Part of a small language model's weights.
Size: vocabulary 8192, 6.73M parameters.
Training: 463M tokens, 3536 steps.
Each number is 500 + 50 x the weight over the matrix's rms, rounded and kept within 0 to 999. Layers, rows and columns count from 0. Numbers have three digits each.

# down: layer 2 MLP down (transposed), 512x192, rms 0.113, rows 386-407, columns 0-95
# gate: layer 2 MLP gate, 512x192, rms 0.12, rows 387-407, columns 0-95
# up: layer 2 MLP up, 512x192, rms 0.12, rows 387-407, columns 0-95
down386:519563525415527495483511465464481487588633562548537478473538489513429477500539413521451454486452481495580531572453457483553416447490575435476541467404597517532448465495476513532487474590567552559472467517560476490461511468579484505535512514477433530470418515484465426507538650525550512502
gate387:545470543473455554509424559526509554581502490506554519452561510454554548540411525370534510531543498381414531549496437478533415557501461563503528517585406528512343444559552497429574417596488589414461570469490545506459512493402471506416516506410435502463524564518525568580452597392459409480
up387:444558489525467474578507494504503625464478469414515495460420547430543460516476517500558569523495509513446514528489502557564481579485395516477503492517470490556427498565526490458541496536450497494546489474492580428543550524426450487356550520485405387451444492551515490543500542541519561439
down387:532410433534466486488489429499472456559540546522488487446545461487583497514543509463438415469500589560497559443477485461553495485414504486494467456482554530475464502517557499492447503511469557421526561473592392533460537490596443531592475398551709517538501458403510467474524508502419560501
gate388:611479486462482513495548551493490468522520529579492520492425472455477521499524496595406527467511527478488471560482479557549486499499454534439510574597547490605503519551565478458513476460472498526615468415527476529587472595512531499516567553574548518494545515437437444561495543656604507488
up388:447602492519544494516514461473421585421533506434521400483556463461533517444505528457587492541497491505539496460430591456425595512466385538518506519455455433529522521530461496569463474501530581553429499563526380474596565474517411502484533553445492493480511476522466468518464546567360472440
down388:462486467580499536422411531464599554471504506498549530465425500510528495539456498435400414486502462582366557482497541580476434452476522473510479392474585557423487469530501514464478461496453457552479513473576584528474476434555536526448473482448480513460459461510519507514483500413492440535
gate389:517484540554552539507503529447520533395548487453476488641422537572527444530523559476551442567522509539482497480541520459426534486469500576537459493543574541496500504445453517492522457520445608472525577542530536553476522587558504431588531480557458594466396445538488528475431559505485530553
up389:517496507528378527415501507523486455468483529451561483493551566471504530430517490439546479542430516425428489494534520536465523496493562485551526476501491470492601468552516526603432419575406555552401597467561531506390511622470499496539531514577453455427521539467527519436534587481451531553
down389:553499484460545549474506500470499470516508530462474455429478478478425516452540495478510459397552513512569494477461545543560446538460505488450545505484559545515520537509499554377532476432621425512543493431518462469534463394486477497500516465433553503482475541472469517537520437529535490463
gate390:466569539495540547515403458503558544546513433511562520449572494467482474487372558451495531479472519507488459465484501530429436507512520452483517472481528468558498549486476584541516506474561504527430500464497522512509415445616468501453525565480433551431396568502493517558456487416422549580
up390:475535468465527485414531517552446520502500449468482384570449524437448545402437492497576474452475505418589533497502568541548482524512514529517478494557431528528515532513587475538462492462483468540473502596448523505492507494551429514489411533547481526451593428523483515463489427461423508422
down390:510558515505457524515553503457529538491441518474510500462506474502535485464475510552482568461492429524446533530524398460548475531464550572507567510552439424500496406446472496483557522525407479589458488510534550507450556524469492399456452502440513539542420527548590587518556522457498481568
gate391:628561525478476495502559606507496459506512475513499540516462561506478403486512558398425546533426582455475415413562487441446519563463549449583586498514507539457569433472497473537437443521539436483424467468463472493474447470491462505492556545586480504548522527467418510568436507405510472497
up391:500522493534559534469495467330587470493581439532512544416455447494436542482535522471499499514481406516496495489487437549512457420372469560533507512441435559485461509557461618613572445568579509470473428487535499527455556534537383477467479491463455450499542504566622480484512494534379423517
down391:507452510484496562535480455438493493555487478573511503523550557569511537512599480548617446493512559525493584503569493539486520512454570512458545533529499440551450604565527457504548508480485498564507538449543505562578443568486557496573488431543568404481492455637514510486419598500562562487
gate392:474533416442542690470533541503424447553544470475541518525522519516562489584534448541496518490601454594461499459610462356469481487530548593587572504413493537512421467489505540469509507419504477552389506500508574491446539513437489540586572487605424489523509566487584432556485416515543493484
up392:530539412517545462510465449507507513487504404566521453517476534561572439506524519510515618452509575485509543493556571503539494492474437445455445481516453552464508559600507480474417537604471590490549601523579538451589474495606484518520519498474502476465459557429384456455463537511509446451
down392:548515527521525491599438547521455486463385480471595546479472478449464485546525482487571463514579563420454480418535621460494501483393535552561495510509478516497543466510500521513465463463619580526508459430449449457345551542426563491568509500538492499479480503480476557411493519471461485480
gate393:483420498461512428480452560449472428457487514545374585455557480443480432502474555540486514441425479453490562402598442421501470547486510541545492486488552564538470504451494533482510468484577448506514471557554570464492528436480531546463508520490484546532475471480497548491566538467494570569
up393:479508416446590567532497513408588446436538541465433453434485496524482533493537420554489543519526572613456525447564446512500414502459497465499463543528540469538429497481470552472468505508549490454472555467558535509442503456591464441473447554473474549546523467461571437554508439548567504538
down393:534535548501458515465510512525495563533538410499569502580458505511589558505500574485479467475540555525495453609450525500440570411534478504443499494508456495483510461464541416481417448582558534504566473525466482522532486504467449556489482457539484442528525480528485480412499540464543504429
gate394:489513562558448518484507521483517456530500500614424521480523442504486540635474506480489529461510428470523500567476485570459453569498516550529510601523572551537526489517459479460501475530510546497544590529517499479512551450503436477410491513494435479393524508498479457521562476484461516524
up394:476498391413473477603515472461483570536468545447554511523474481552559465509489546539478624501492570508500545533420477406477551457477476516405518506517437451476502460434509466527460527513442497506461533512523515548543528460522477446520465415531575577440574470504402516472423498526519461528
down394:413485500509498603505425427489540529444546586381503475534577435525504428404479423462543515466584569524473391495467472529582543496579517481477563522496490405529538430457606492566565491449469444425473430396546558539476512527530571488553488470450517546566483378508461523441444450479622519526
gate395:470512498551506515444659558416495564445516516499537447468477476559467556565545500527508541489531551523528511516537500530543496512460518533495499573560432512473501500484456508545555400593460467523498560491634545511545400413450451549512399518500481561563535487446521600470487493523466489653
up395:509418450476523576505544577457500449555432601528451507474489477589414544437570397555531540548489421390528410418496533546486481558539525562520500558479565480536442618510440484518537463512547490581453501455479450536448494480493502558600508485502439578602546559473537465533487434589502435499
down395:526536446516471442545493491517620516468558597439508425422481475504495534497474546511536477457511523617449496478546548589476443500463510476474601501523476520470516458456493491463479536477498473480496551455537477472423451462466491566459491466510504522456493488489487428507510494489505571455
gate396:581541486479497494478553502466552537535499502518537514531500540409550476484472494534490532580576545516483499548538482616503509446602537417453592510484454606468384447534522527450432531655501485434495542437459406493475444480458548514469528504489465479500547462479471465494535543523481522498
up396:503446528572454392601545540593547496531488531524495457561410600571654473556404448510466429465448448487466448554550622430542468532545478432499514494480484575364509516509520489476514517591434494516435417482530463463502599536421433547481580469478454482382410549523535510476455517525482583585
down396:523531472466418445468514496429559447459408421610526424482493426510466561479457612530418407456457431547538589437537534441579429605475501514411522565465437334519534450477501485494506467457523466462456547547489572518512547494492528531509440527574594447568465520531493575447562462430488459422
gate397:482535486445482603490482566493456465598502522544487516483437541567434581506519557494488497510496461458562507500477496441519421549589507578463497548565542516609466436455501537367577528529582518525540444467455440477503470511521528531506528535563497539534565532470559472552494530559480442503
up397:501485459498540610486439505541433536597529500520469566426463437595415521526533521543387512589530499517500548565504434473591449436535547487479434497550514504487489472465545604441485562524569519559515498523484552483556412440495516463469572531543432473461554536491561571543534470592514451498
down397:540488579405424468525398481521504487480612528541546503528453526557436549547503462516509522575454542530516512432587443501535458418501512464476474532498477502519584464560566442556526491411490561445526478415488593507481548483476520474524481457447548491468448444545544456504534444502420427537
gate398:495479549564501520509593502498555419588534564419559463501400532451565641491569548428588533488501593507340470473561485545482404463510468426484491529534526494510538445525426599458424506496505472436463485505541504506492570564472479469503571497497490558470415508504531461555483451494503496589
up398:494519555581496549471527554497530491545529483470514482585341500422615553487573474440613488482485474433402448522522422486494551441535427513516402532532456607399556438486445522500417486488519418452417434497524494449447560518413508505480542461464514576468429493506533488533460496481524564556
down398:521527460480494518505597522469488547561435555539475502486452532586498510544500511447481508392481426481514490422501572493594455450517506495488453514464520503529487515428548436549465433508478561485533557475371464499484438606520541514576545507442513484567549507524535466504538500534546485390
gate399:545484564490562535652532396471433441434493476432429490478547513503447456486557455480523422501581529511541442506550544538461522578580501571454534408578508441490529541595381520458575550441588441432494518489403505473535502488465502495504489515432475455516510565480498384503524471533482496493
up399:488492390533410465542515452530482461519448434371406486520373384385399488422486491449401496561596596476512509482549402500462429573561535527461504593507434550540419578455387483488511511476461419484553498477514611393571426613552570538446504434410484455538385535472446438451459549565583464492
down399:471546459452426521512614481467465485561508464354526504551515564484466417509494496451492562501583596523520541520593540456450451661544493499459433573547484483488466602399459580514569465499507557519515525532432550471527364500389546535440604536368539519374410481493513342604487635544562564450
gate400:472483494494434512475518488491574458483461433609422485457509464471555457509561456518535449438491447464561523564460400589524519571454546521549537466472520459412449488465533597510435511438582471461500489535445475553533457471470529529429477519499504521487634482510395465547492441533494455488
up400:449557510543466449477491459501522515487476502554459502482563491594530464456479418402592501460585421477545511496503494521497496430449599521548532477370468391453460504507521463489471495477493537434497475507525552537429514461409532560572581479420535542496435468506491495563505497557491461532
down400:557438563444462396414479490403531477486597558470513510537468423488501505464605481519379456513598490471452422484509630581468461496512576503470508572467494521492432575417521565434510570463483519475500551474613535532569574543465483403525542495497446526526532481439579472506467489513542531455
gate401:437553510390472498520419504445562388459417568609502556524443492522484594384499511470464416561567413458507475465465420472598546460484521460475520430441560520506420590498477560528469456490515488486547465539503434571451593571548414541543536565477501551555558502554448529503488525452507475431
up401:546527581477489519530467519478343478513458420413479508520531506512432502642540529552569639467414589509506527567482502585464421480461550546548453500480542390459541434504528468430527550474451442547509555413476599536529477474456611523542468418456497521510538465464554408468555452563432501536
down401:467463552475506482468504470427500420471462516530458469449529459443460496407596441437480489462569483577540487518546576502476469515471447444442465519493546571543409498522515520542418459500458539477528463513469508512460551528546455476479500470419525497520583531522521562489467455553458556494
gate402:558566524467603559556389520482475523527528543573489454507493553466496535487481528494469506507526502529627469538562513533495528536516498469605508497505499486534591515550544514564536466541592482536460487563453553549496503407503501527507534554411451465501480488523521452474509534477596461456
up402:398512501523419395524508562479464538600512505382624529488457467473436535406480546527404477492494497436451547571424502438556580477475436528452428484431514490538445526409488562464547414568390541550460544437498499481445551480543510504501424483543444520499550480474490471581507424585488485554
down402:497496523480456549614562538490496404567545498506595529430601403535501481452516452559460540423509534465434426383449443588497562526481474489544542505489511475487458456458539509467485488553462547477446469484487402642512450510472534463632582455479559509567599436397449481500447488502541433364
gate403:580523487536523434406515529507457471485430548517499524475519501517530531493616423471412505471403493529490578483469532558566464457449532529424518489501573437526441526586579468476456499559482501556473451478473385553501511506525499505411517452466592522528546517425485556473463566599480498569
up403:573542576557574553551473532502456496516512470495480561475472515548543420547534461516550568511386499540522395454557520451515556458495522567495403519529435554556501498475426491480513465464556455516534526502420581538483436550571505376587485531480401511538440474423473507484550466501563497494
down403:469511470418434493510437558454473474498474463421492572495542550508380477574496529526512579544564507479473443499397434455474508565565429509509503494516544477507502507411444524580474536487592469436485502473606536506494556408481582590527498539524449490401416525520537530558441507477491465407
gate404:565477548479478451413498418514542526552489480454546501496460479530448534525424533481392447614526513454490400520486506407446484543549491570542423446496514569523535550465498510455499518499556399457393558479527536454516513463520484462556570514482445558509494474462541465464607543528446564488
up404:558454489496445473460552461454641590597543489493475502535482454590587448496349528353439559486475557411490500503472500434547513609465500430495445490465522447534518479485411535505462467537504507433452510514498464456455502502490571535547565574458508535469582530509492500458563487502422639589
down404:615449583440567527504584484511381516459473505533522532465528474458582555499486559518439495477553413531537514522491494463474502551546468506513480529525527446570506479377550478425568600480429519491429558473460648503502533499526382426477425460528550518560555479489470515578459568482513429443
gate405:558499448514493507476515524528514558507549533439467476490492431534500501443464536537420468492524448490519462496510511481501551499459539566453475551476514465491431464475505531538506555445516514521510596518416448546451437520496447562506540488543574519537499411529584518507486533507497451530
up405:557474501572554524535574511473515538477499461477483431460549558442536521514576525520551494542473513515479490477488436550501461560512439531522548515566509420501415483493530537411530531530552575577489501595544381441461508511514491461542452460505463479481566454537501573494521559508474472542
down405:479542530402532510518420446532493550478503518509482517506463505552452534438538492484472498524504447502578449481582599550541476522448455591505536479449458457472530503521491519468453533473459482455494513463440416592498539456469474527437478410482526404494516525530585483533507486508555527598
gate406:470542443512527585572494480528537555519513450396453446578502522511484545530512394623584502482376468445445480516496436530517448582478531405606510520518502453552461532559475542460558495449469426460487481531526468602577547529540533435472442569411520498427517526667405521485555444498530558528
up406:543555516520436466468494558398538535532597528490511565547494485556525444568480429520532498502546502533539384404493442569508540498501470527523533608485539509485468528553533507453487611456540606526497505456503529566511506512416599459460561538382532459652572489508530488580451505508605470474
down406:468546478487554549552482460554617566518549507552458484457500481510412580454473447562468574516423570428463524651458502554444496524530545475522521391541531490484458513495497512496495499495535465462570500498455505496571504503560499480479470442500470510514447561515493596497551444538530566618
gate407:486575434515467537470529466543525529486531578445532559435583594494544506484559581451459542501432560485567514461558522480500527549473430502548542531572544494534496535505477471506530474476550554435517514445518536466514523457456542497495546523639493512475536501474458559469600488473487515498
up407:476411515523557479541467504451475447505430492479479418485492471509407463486551502485507563609570527517469416555540493540566544548493590495602517488553481572486532456567464486484434443504464450452460505527448461503432497487468447513489483499531477462441536605555488474569562509474497539525
down407:510495572449492444424438503443586491529453522541493459578505450639524503505467499406493474436470444614492517386500418455476596463543507482448503502472524471515479546481522536525484558445496430504484455651560525511537530495457471498598498486477565506561501524486489483547467535489504502541